Part of a small language model's weights: 3.41M parameters.
Each number is 128 + 24 x the weight over its row's rms, rounded and kept within 0 to 255. Layers, rows and columns count from 0. The size above them is the row's rms in percent of the matrix's.

# layer 10 MLP up, 512x128, rms 0.0912, rows 485-497, columns 0-127
size [ 94 105  93  98 101  93  94 106 101 114  96 102  96]
[[128 135 117 116 125 144 173 123 127 106 151 123 116 112 114 139 132 111 147 130 114 104 137 115 124 128 146 158 128  96 195 133  93 111 127  96 116 171 118  98 127  83 113  87 116 127 105 126  85  93 183 127 109  90 105 105 131 129 142 128 124 117 118 147  96 122 117 135  98 159 134 115 190 119 154 115 126 119 158 168 139 166 153 132 118 123 155 112 123 100 120 142 109 110  93 131 108 126 172 134 102 139 140  90 113 136 120  99 152 135 138 196 146 139 120 160 113  98 165 135 174 121 160 168 109  77 110 152]
 [174 127 215 105 116 119 120 174 127 123 111 168 158 120 106 163 110 103 148 122 144  99 126  98 131 136 100 132  96 122 110 127 102 118 107 123 112  81 169 142 144 109 113 138  90  96  99 124  90 130  94 120 127 131 102 132  85  95 144 148 156  86 132 143 126 119 131 143 147 146 117 142 166  98 108 160 133 168 111 147 134 148 174 113 173 112 127 143 138 107 120 123 104 110 120 110 181 144 115 136  98 171  85 184 158 124 150 128 156 145 125 156 124 137 120 140 136  95 119 129 122 139 120 101 125 121 118 122]
 [118  84 158 108 134 112  96 110 135  89 133 129 105 127 113 138 156 127  94  79 117 140 119 129 142  97 167 142 125 112  89  80 146 134 133  79 120 131 169 139 123 129 122 103 129  95  87 176 113 106 151 130 141 138 115 104 151 125 125 116 126 105 129 130  89 130 105 125 142 138 144 128 159 124 148 154 148 144 140 139 125 108 140  54 163 148 161 115 131 146 179 150 106 113 154 130 105  61 191 140 117 110 100  69 144 135 102 138 154 117 145 145 149 105 133 140 131 109 141 123 142 140 168 143 152 144 121 110]
 [152 138 129 129 115 110 200 133 178 113 138 139 151 122  84  83 132  94 148 149 136 139  77 145 112 104 136 112 143 140 153  81 127 114 127 147 143 128 170 152  95 142 110 109 164 149 112 142 132 156 174 143  81 109 141 149 148 119 123 112 152 115  66 108  94  76 199  81 146 124 131 126 109 145 121 142 143 139 175 120 105  96 136 146  99 121 115 128 114 108 161 158 114 124 102  87 148 145 138 134 121 150 141 120 151 139 122 116 143 111 150 144 133 134 100  90 123 125 122 137 136 134 140 143 144 142 149 151]
 [111 161  90 116 118 140 133 145 121 178 132 149  94 122 121 167 120 161 154 139 164 135 116  93  92 138 129 110 108 108 135 127 103 167 119 106 153 107 150 104 139 194 133 120 138 135  82 115 105 110 135 143 102 149 125 107 107 114 122 117  82 163  66 142 105 115 166 125 115 182 133 146 136 149 149 119 145 110 132 153 123  91 140 169  84 123 101 147 124 148 175 126 138 110 139  93  96 145 151 136  95 112 159 153 128 135 131 126 106  97 115 137 123 176 119 123 101 148 138 126 118 119 157  88  89 127 165 118]
 [100 158 150 164 104 151 142 124 128 133 118 129 128 130 145 165 150  59 131 109 116  84 109 112 110 125 136 132 114 125 149 112 131 160 126  75 127 103 171 174 115 129 116  86 104 149 134 151  76 108 156 115 159 169 113 117 129 141 127 157 118 113 132 113 121 151 148 148 135 169 172  89 127 145 121 162 118 140 111  99 167 127  92 136 130 111 107 150 122 150 147 123 105 146 158  93 132 150 117 113 160  99  84 106 127 115 116 149 120 158  99 183 128 154 145 117  73 119 145 109 154 129 153 105 142 102 106 106]
 [ 78 125 156  98 130 108 121 122 127 159 167 123 121 142 118 135 110 123 177 126 157 127  66 132 131 117 159  99 121 137 130 102 141 123 121 147 164 114 129 105  85 125  92 137 123 140 123 101 141 123 175 134 102  93 137 120 163 123 159 138 173 146  69  84 109 117 188 145 127 121 120 125 136 134 138 156 143 126 124 111 131  80 132 138 145 136 124 115 105 129 113 109 113 115 161 120 120 103 151  87 127 119 170 109 141 160 128 148 133 112 127 111 139 136 109 125 140 151 161 125 152 128 202 115 146  54 154 158]
 [175 122 157 148 120 138 127 115 128  96 149 133 146 111 121  84 138 137 109 140 115 128 101 118 118 117 116 114 127 129 157  87 144 123 155 119 116 113 145 126 162  93 136 138 166 116  91 144 132  61 150 146 115 121 122 114 112 132 174 121 148 147 148 145 150 153  94 148 118  95 169 125 130 109 132 123 185 134 146 179 139 140 134 131 143 117 120 160  68 120 108 104 103 119  98 127 149 117 171 182 141 103 110 111 146  94 119  89 176 163 118 140 164 164 109  92 139 105 130  90 128 149  97 159 159 131 106 123]
 [116 165 107 123 133 145 142 180 109 117 150 143 159 134 130  97 133 111 114 137 117 151  84 122 115 140 160 148 207  89 123 116 108 138  96 160 137 153 115 148 134 119 117 119 134 113 122 163 137 120 120 145 108 114  90  71 154 148 117 139 128 129 149 167 122 145 149 110 133 130 168 161 153  94 133  96 211 109 163 153 118 115  94 143 121 154 130 136 117 119  97 126 120 107 127 138 109 153 143 159 128 133 146 125 136 139 117 148 135  94 111 119 125 176 114 101 124 106 130 148 137  57 102 134 143 114  99  82]
 [145 173 134  96 103  92 125 188  90 149 148 145 144 126  92 158 109 148 107 119 136  82 113 100 132 111 163 118 173 118 173 140 135 123 114  80 178  91  94 150 112 137 121 143 125 119 111 187 139 139 128 153  88 130 121 169 148 155 118 150 160 141 127 120 132 151 124 104 105 119 130 112 127 126 131 153 125 137 132 154 106 124 140  92 130 128  92  84 117 109 115 134  73 121 127  93 144 174 120 133 159 135  87 124 110 135 134 116 127 134 145 139 101 127  88 148  75 135  93  95 118 127 145 148 124 129 159 143]
 [163  97 126  74 139 141 168 144 142 145 116  99 137 119 160 156 131 115 149 136 132  95  93  93 127 131 167 135 119  98 109 113 129 123 127 102 164  74  81 130 144 116 111  90 121 127 118 153 167  70 160 163 166 110  97 132 107 107 155 130  95 113 169 124 142 145 124  74 148 161 121 122 170 153 110  95 130  83 148 121 138 125 114 127 124  97 106 157 126 109 121 108 154 132 124 146 144 149 140 139 146 128 101 131 119 132 145 163 119 133 159 160 139 130 131 104 126 108 115 122 184 121  89  86 107  90 128 135]
 [112 150 112 113  86 117 139  83 139 113 141 115 144 135 115 109 143 144 146 131 172 107 120 125 129 145  68 116 122 103 132 146 138 116 132 132 122  94 131 138  95 134 156 143  74 133 120 158 144 114 132 155 127 119 132 129 142 107 145 113 168 103 176 105 103 152 125 148 139  95 175 154 141 135 130  79 146 117 192 106  56 151 119 150 125 120 115 152 109 155 180 142 136 140 101 153 104 104 155  97 124  89 152 124 134  94 138 134 166 104 141 125 132 123 111 162 114 136 125 123 168 129 136 135  99 152 173 174]
 [143 171 155  95 115 137 142 117 129 136 151 135 150 137  87 154  94 117 128 114 124 162 122 122 128  88 129 144 121 175 144 128 108 179 127  96  91 166 119  95 130 119 174 209 126 157 160 111 125 126 114  88 123 138 159  63 124  95  94 159 164 134 137 128 111 123 130 151  69 112 121 117 108 116  72 131 164 123 151 162 147 123 128 120 106 105 124 116 126 133  85 108 116  99 123 121 119 117 135 116 132 144 118 121 155 140 126 138 143 126  95 119 114 126 120 138 133 108 193 135 126 162 166 115 126 135 151 132]]
# layer 10 MLP down (transposed), 512x128, rms 0.0775, rows 485-496, columns 0-127
size [ 87 106  92  96 110  89  96 112 102 117  95 107]
[[105 109 152 205  97 162 158 114 144 106 104 157 132 126  95 121 170  96 126 129 145  96 147 137 175 125 186 129 144  77  96 138 110 168 129  93 125 131 161 117 168 142  83 125 138  86  85 112 150 131  85 110 123 137 155 141 100 138 134  74 123  95 161  97 105 153 149 122 185 124 112 138 132 126 127 137 135 109 105 103 132 143 139 127 123 125 137 109 129 119 149 161 147 107 123 133 120 132 111 156 178 115 148 121 126 121 115 123 153 126  87 104  98 156 149 136 152 131 103 100 119 147 136 117 124 139 145 120]
 [153 165  72 144 159 123 114 127 126 110 134 157 133 153 126 118 163 136 143 101 113 124 157 110  98 124 120 103 160 138 129 121 155 116 150 131 137 166 166 130 116 129 144 116  97 151 117 125  98 132  99 116 126 136 138 129 116 118 105 131  81 172 143 126 163 125 129 153 136 120 122  95 106 151 117 132 144 129 105 119  74 116 110 146 118 158 122  71 121 141 154 153 148 162  84 129  74 134 108 108 162 165 138 125  87 150  50 113 126 137 136 128  87 157 140 118 116 144 160  97 161 136 133 123 134 113 132 201]
 [128 141 108 102 102 135 139 178 131 147 119  92 166 117 133 134 103 152 123 146 126 136 131 131 122 148  94 163 111 118 155 124 109 115 144 154  95 136 111 142  94 124 136 141 124 151 100  94 131 163  85  82 131 101 184 135 100 138 141 130  74 149 165 145 119 108 156  98  98  97 149 137 115 186  97 153 143 124 134 137 174 148 128 188  68 144 152 121 106 105 112 142 126 131 144 136 125 157  81 115 133 143 153 137 126 104  92 120  61 137 113  98 129 122 151 129 155 137 139 111 125 100 128 136 129 111 155 120]
 [115 151 117 126 123 132 117 133  45 153 138 133 144 151 136 141 164 162 139 135 133 124 142  95 182 131 127 118 128 117 115  92 163  92 108 120  87 121 133 100 148  83 198 130  86 131 143 130 110 117 106 140 145 143  85 128 109 156  84 146 132 118 115 123 139 180  91 169 138 168 133 129 117 116 124 121 154 167 128 120 126 109 124  81 151 148 115 124 126 138 129 147 104  97 172 143 106 104 113  87 156 144 105 132 136  90 114 125 115 150 124 162 153 144 134 150 151 140 140 162  94 123 118  85 106 118 136 128]
 [104 148 142  98 127  89  97 136 111 108 163 129 135 151 142 125 116 118  98  90 151 111 147 162  71 149 112 121 111 149 142 146 136 133 129 122 121 160 160  95 120 132 146 137 106 144 145 147 143 152 125  91  96 111 140  94 142 130 117 146 132 120 152 156  97 157  86 132 127 179 132  99 132 125 125 122  88 114 103 111 133 120 110 143 165 159  95 135 120 137 139 145 123 184  76 131 115 138 123 124 169 134 111 142 142 143 128 168 139 125 173 155 149 121 142  92 154  42 128 134 117 152 103 155 115 102  77 156]
 [125  97 145 149 159 142 110 124 127 152 147 112 137 114 132 103 130 125 152 108 146 189 121 157 130 137 123 106 152 124 115  98 103 108  69 120 153 141  75  74 158 141 122 175 123 109 135 123 136 130 113 130 109 102 113 115 166 122  96 124 129 140 131 171 125 121  73 127 146  85 121 131 121 128 101  99 118 121 137 157 205 106 143 122 120 157 135  93 130 113 123 153 125 117  86 131 131 136 169 144 108  93 175 144 131 106  93 131 147 121 152 137 146 129 126 160 167 177  98 109 106 104 135 112 157 148 162 136]
 [158  66 160 123 140 127  85 132 132 150 106 125  74 179 117 117 134 118 104 146  63 159 140 127  91 125 123 134 153 134  93 137 121 152 129 111 118 142 116 151 140 143 117  84 114  79  76 122 137 124  93 109 130 144 166 158 127 118 151 125  97 163 125 114 152 159 122 153 152 161 119 127 119 129 112  95 123 137 134 132 122 151 137  87 114 156 155 142 137  94 119  64 125 139  97 169 137 142 133 131 123 134 130 114  77 132 144 138 150 150 188 126 109 132 128 158 145 141 150 147 103 111 136 150 103 128  93 150]
 [103 111 149  87 136 128 129 105 143 141 138 115 130 136 124  88 101 106 112  83 129 134 155 186 120 158 124 128 169 111 130 120 135 149 102 141 135 135 181 133 150 128 133 106 108 120 136 143  89 124 151 147 132 124 129 150 121 114  64  71  83 124 127 124 122 125 127 118 178 127 104 165 177 119 185 143  93 118 116 122 157 122 140 113 146 129 152 122 152 132 102 125 115 145 125 132 145 113  79 100 134 107 118 114  80  94 110 123 170 113  87 152 133 162 166  85 137 151 119 114 164 156 167 130 133 120 155 127]
 [128  96 184 141 104 139 173 120 123 121 151 113 122 137 128 172 138 150 137 117 118  84 168 154 163 109 117  95 122 145 131 113 126 103 103 105 135  85 137 105 174 116 109 142 120 114 149  80 145 156 137 133 133 119 136 174  77 108 154  95 116 112 119 128 126 154 138 133 161  72 102 131 144 158 102 116  93 107  96 134 110 133 111 149 136 134 129 125 129 159 131 119 157 121 129 117 132 122 201  79 137 111  97 105 158 122 138 163 117 110 158 128 145 138 150 150 132 131 137 104  87 153 147  79  83 137 140 141]
 [ 82 103  88 128 167 137 149 120  93 111 140 122 141 130 120 114  74 117 116 100 162 152 102 133 116 179 134 121 158 120 155 137 166 128 123 173 119 145 140 169 135  92 147 109 151 100 121 122 123 129 124 121 112 151 118 118 170 119 107 170 117 132 152 121 125 106 113 137 108 116 199 137  96 115 169 121 120 127 127 113 118 135 147 110 142 172 132 110  89 123 137 138 142 111 149 112 154 142 175 109  90 157 154  90  97 113 100  61 118 138 119 109 114 158 146 131 123 136 116 128 138 114 115 144 159  80 152  83]
 [111 191  97 138 149  87  89 139 119 122 191 166  66 150 120  93 126 176 105 132 131 175 137 122 141 126 146 135 171 118 127 141  77 123 102 132 128 119 110 126 110 132 133 110 126 124 141 121 157 137  84 110  98 101 173 120 138 105 126 148 151 126 145 152 142 131 166 131 145 150 132 163 125 108 114 119 123 144 136 139  62 124 110 108 114 133 127 164 136 102 125 156 130 146 159 110 163 102 165 120 118 114 143  81 115 116 152  99 135 104 160 103  96 143 135 130 167 132 139 109 118 129 149 140 112 128  77 125]
 [109  88 154 121 121  95 135 121 110 151  97 107 120 116 113 146 158 153 133 158  82 112 139 127 122 134 176 100 137 171 115 131 123 128 119 109 120  81 124 144 188 115  97 118 152 102 116  89 148 149 124 131 124 114  98 132 186 143 102 109 135  90  91 132 140 118 119 147 147 148 138 148 145  97 146 118 167 144 103 101 159 140 139 118 141 118 171 154 132 117  62 111 153  97 128 117 147 144 143 174 129 147 127 158 176 132 146 108  89  96 145 130 112 111 150 116 130 148  96 158 132 127 170 110 105 129 109  81]]